Weights of a small transformer language model: width 128.
Each number is 500 + 25 x the weight over its row's rms, rounded and kept within 0 to 999. Layers, rows and columns count from 0. Numbers have three digits each. The size before them is the row's rms in percent of the matrix's.

# layer 9 MLP up, 256x128, rms 0.164, rows 236-255, columns 0-63
087:485519498488505500505503489540479507508560510525555446544478476494501523505513479491513515513470501496507490506517508467473476505514451476506500528516504503486524538473489476481520480501469531
100:471491477519486499467485513473517490502482463536465520520504510509482500514542502538511488535515484497508490514490533507472482445551523527477471461505503520507474547487527558533524516453506472
098:501491543508494501532452492505524461488475538528535468499560468505481502508511474490532485515468480469527485518460442485488507516529498522465428476531548483498548497503506528488472474513455528
100:516535488508495438456516512475535493469489512503500532471485491501503489494497482533487476509495524488482463471524504491487486451499529501535495504507526529538487495513480498521515537544521536
097:486491474497496507504540492470467453488508485533502479517516482514542500465521491455496494461471500532498525521513530496452505492543474527486480522491515486490524470525498555507492458481525446
095:504513487543487476508469465504520474517489489513506490476452541524546519504494483498518511499518477507475516464505518539496521535473546489474455511529447509444516487516534533521520529455512482
089:528518540460531489537467512463487497520527522530531550549508490481486510501507507528501498483495491516497512528463509507479501522463486521474547559474507534504496481500515501517512512479548514
106:499517498482474523480500552482517537462523480496510513513516514489461487482448531525515520494492504513517509468489530483500500502465514460475510523474467462535492520496511518509477484497492444
101:477512483513531477484532469467498534532532519511525484500503497517533477480454465496454520540477510462486537508501474532509473516491531493458496443495506486505446480483519489473505522479536534
103:522504529529510459532496472481490531496485493471495440465497497530494504471506516522494460521464525522520483524463462508536536518519490476514490524477511489557499500518500469482478511463513485
102:497532499492454468491533525530504500506484531503480525537504492533502458497475503477529508513509486490498547563455510526455499476557496461523471542538500518512482532502475537504521520508445493
108:506543488453490484481495493523513510489456498508481459477536498536458496482523515503470530511498432473498553430501448520497506456509536500492495478523493489484523514488482503491533518473511488
109:520527495512516524481504552486504517473508526486515490493498494481552450515487495472509528470530491502440498495507506470481523514480508489525508494503534447495485478454481498535521515466454489
099:511517483487480444442534481467485557461542465556516526500495510525518479502475489524504504494526479508488498515521444515521497512492501476520516494518505498515486549503517499490483466469533498
111:504482467506488483509437528505476543484484467482443493523518526533467474506520491494472509562493498477481498538549472504533538494483469468517494483545453468513507491513510476521501494493510521
094:476491450511503517473501482540473506515498462492517517523473498496478489479508487537481494492501495485564511502531539481469488538479524466498470485486527462532461475498499509495526495527469484
086:490444473549476475476482510542532503502535527496495457512494488459505490523485476541443490535490456466528473514524481542480476528503501494481486496471533565477478517478493474502462518529539500
098:529507503500474507515513461514538483502487489563497494500516571526487495525522498482500498512481492496529498464484503505495480515482510483561494527545507483507452486519467473501515525529520477
104:511468503511525493524506478522480494492515497494517490527464515469525470497530498502505454555471503507507502493519503480461533464433491539516509533467523469492511495521494454474524543478479500
095:468528482531472438485462492550516488499477474499498470485476519506495548495498508536493558479519501535530534493491499525484489471491529530465482474481479532494501507520477510498466510504524528
# layer 9 MLP down (transposed), 256x128, rms 0.117, rows 236-255, columns 0-63
095:537489517475525472490467485522513467456463511469471466491472544495515527509498492486493472506513462519507517500498467501524498493525561514497510484508506535552506469487503536473506504483540484
106:500534489469544441503467502511512466495498530479496546477519481544511470493474484476486509518484511500508505516497510502476480508509452463505523496521495494523486533480509506472492513515480486
093:484526494499508515466505448486519496447459500457508480462507440501530497476460507482498479486504504483507537534467524485500489500572517547512469552523507498476548532486474509482502519475519526
108:501511477490492466560455449478463449516519509475496504510498520489514481552504479469463492514480522538513514520520489485500475534476477516465526511492482535478505521473491517544481504507489489
089:521490484490508431482503469509517507478487530540503537543493510480529474478505496545530467494490490487486507476504494550526504566477540506537492499491514503533492477469496445497488466486481522
095:545512466538489445456506452517471528496516502500482501524489473482462527496500550497520495554484482460549454498510513466527518522551454513503459526480494494515464490474449492515498499491525514
084:482476490495506522513512510527511492500558489474456532469477465465499584512522538492516516526490497504509456542505487513503436497508521490510458508504490476519477504535493447468512552470497522
107:495505476492479518551522470522500459463547474514498541484512494507562518485501511538511504479491554425486502515496471523503510464502507457502499489460496519481472483484556494526492472523512554
086:503542491454491516481484519503541487460474530481524482500488516501516493487476498528491523466511504559456477525517500513493530490508508527491512530491491537480488482526538528489567509503490483
099:483539542500539569506556482487523505456488491534496535552487492483537507469479508449551463457538523513481522472460488498489523474493474513468571526523531500515497484484509486522469492497470476
099:522498560498462453517501510522521470508491485526496544512523461500486469468506523522517507524506502509517488546501505509493505496470478515540533511474503577457462487507507460534509542468497520
110:516504474494503510472512502555505487492510535476501518504496535493476505497539510487551482503485488492528490473497464487482425474455517492477495482524511516525468483504438481498484526521485523
117:480477468492521503471475500487510505478524484529517530513457514474513481487512514540502501537504481522464530558512484471499565543505508489521531506478527453496539422450491525491517507448486552
096:544478530483497484498513470482506517524500570475512473480493520481491508534447492490469494507540516485498525539475528496526526516474508513507476514484477498502498507511486477499510496472496504
121:517488491451501533515496549531487474515504510511516507493526515534513525452526508492503487531486502505507563504441493495469463525503535522475506519463535516523513457530509477486498490502468484
089:511545521507516481500485507440537464526466484483514491482469491483488499471512515524536487495499518484463505514486504491534503500494475529483512501432515491488493478523554529503488488460501498
088:555517513509523404522503505508470528502514456544546540470485514449497496469470519541472515499472527458513546497513493490530506556526484461484485513526496484466493528523518506502539508538484536
103:502502504500563504506501492507467471506465546481511492490558464545484530496493486491536485466524533453490542529520489515499527511506482482490488510490459516533458499490516519508438513498493508
108:534525494473451512482503531517488561508488506541516446439477464509511511496475514526475523507499507506538491502520517499517483535497520535487494464511522518482505518482533551509504473510489492
092:528475504514485453484484531511546490501535508511522485488478481470505496484499486499457504513513474498534486496515478533491521499441461472492477512536474495515516529491502493502484524477501551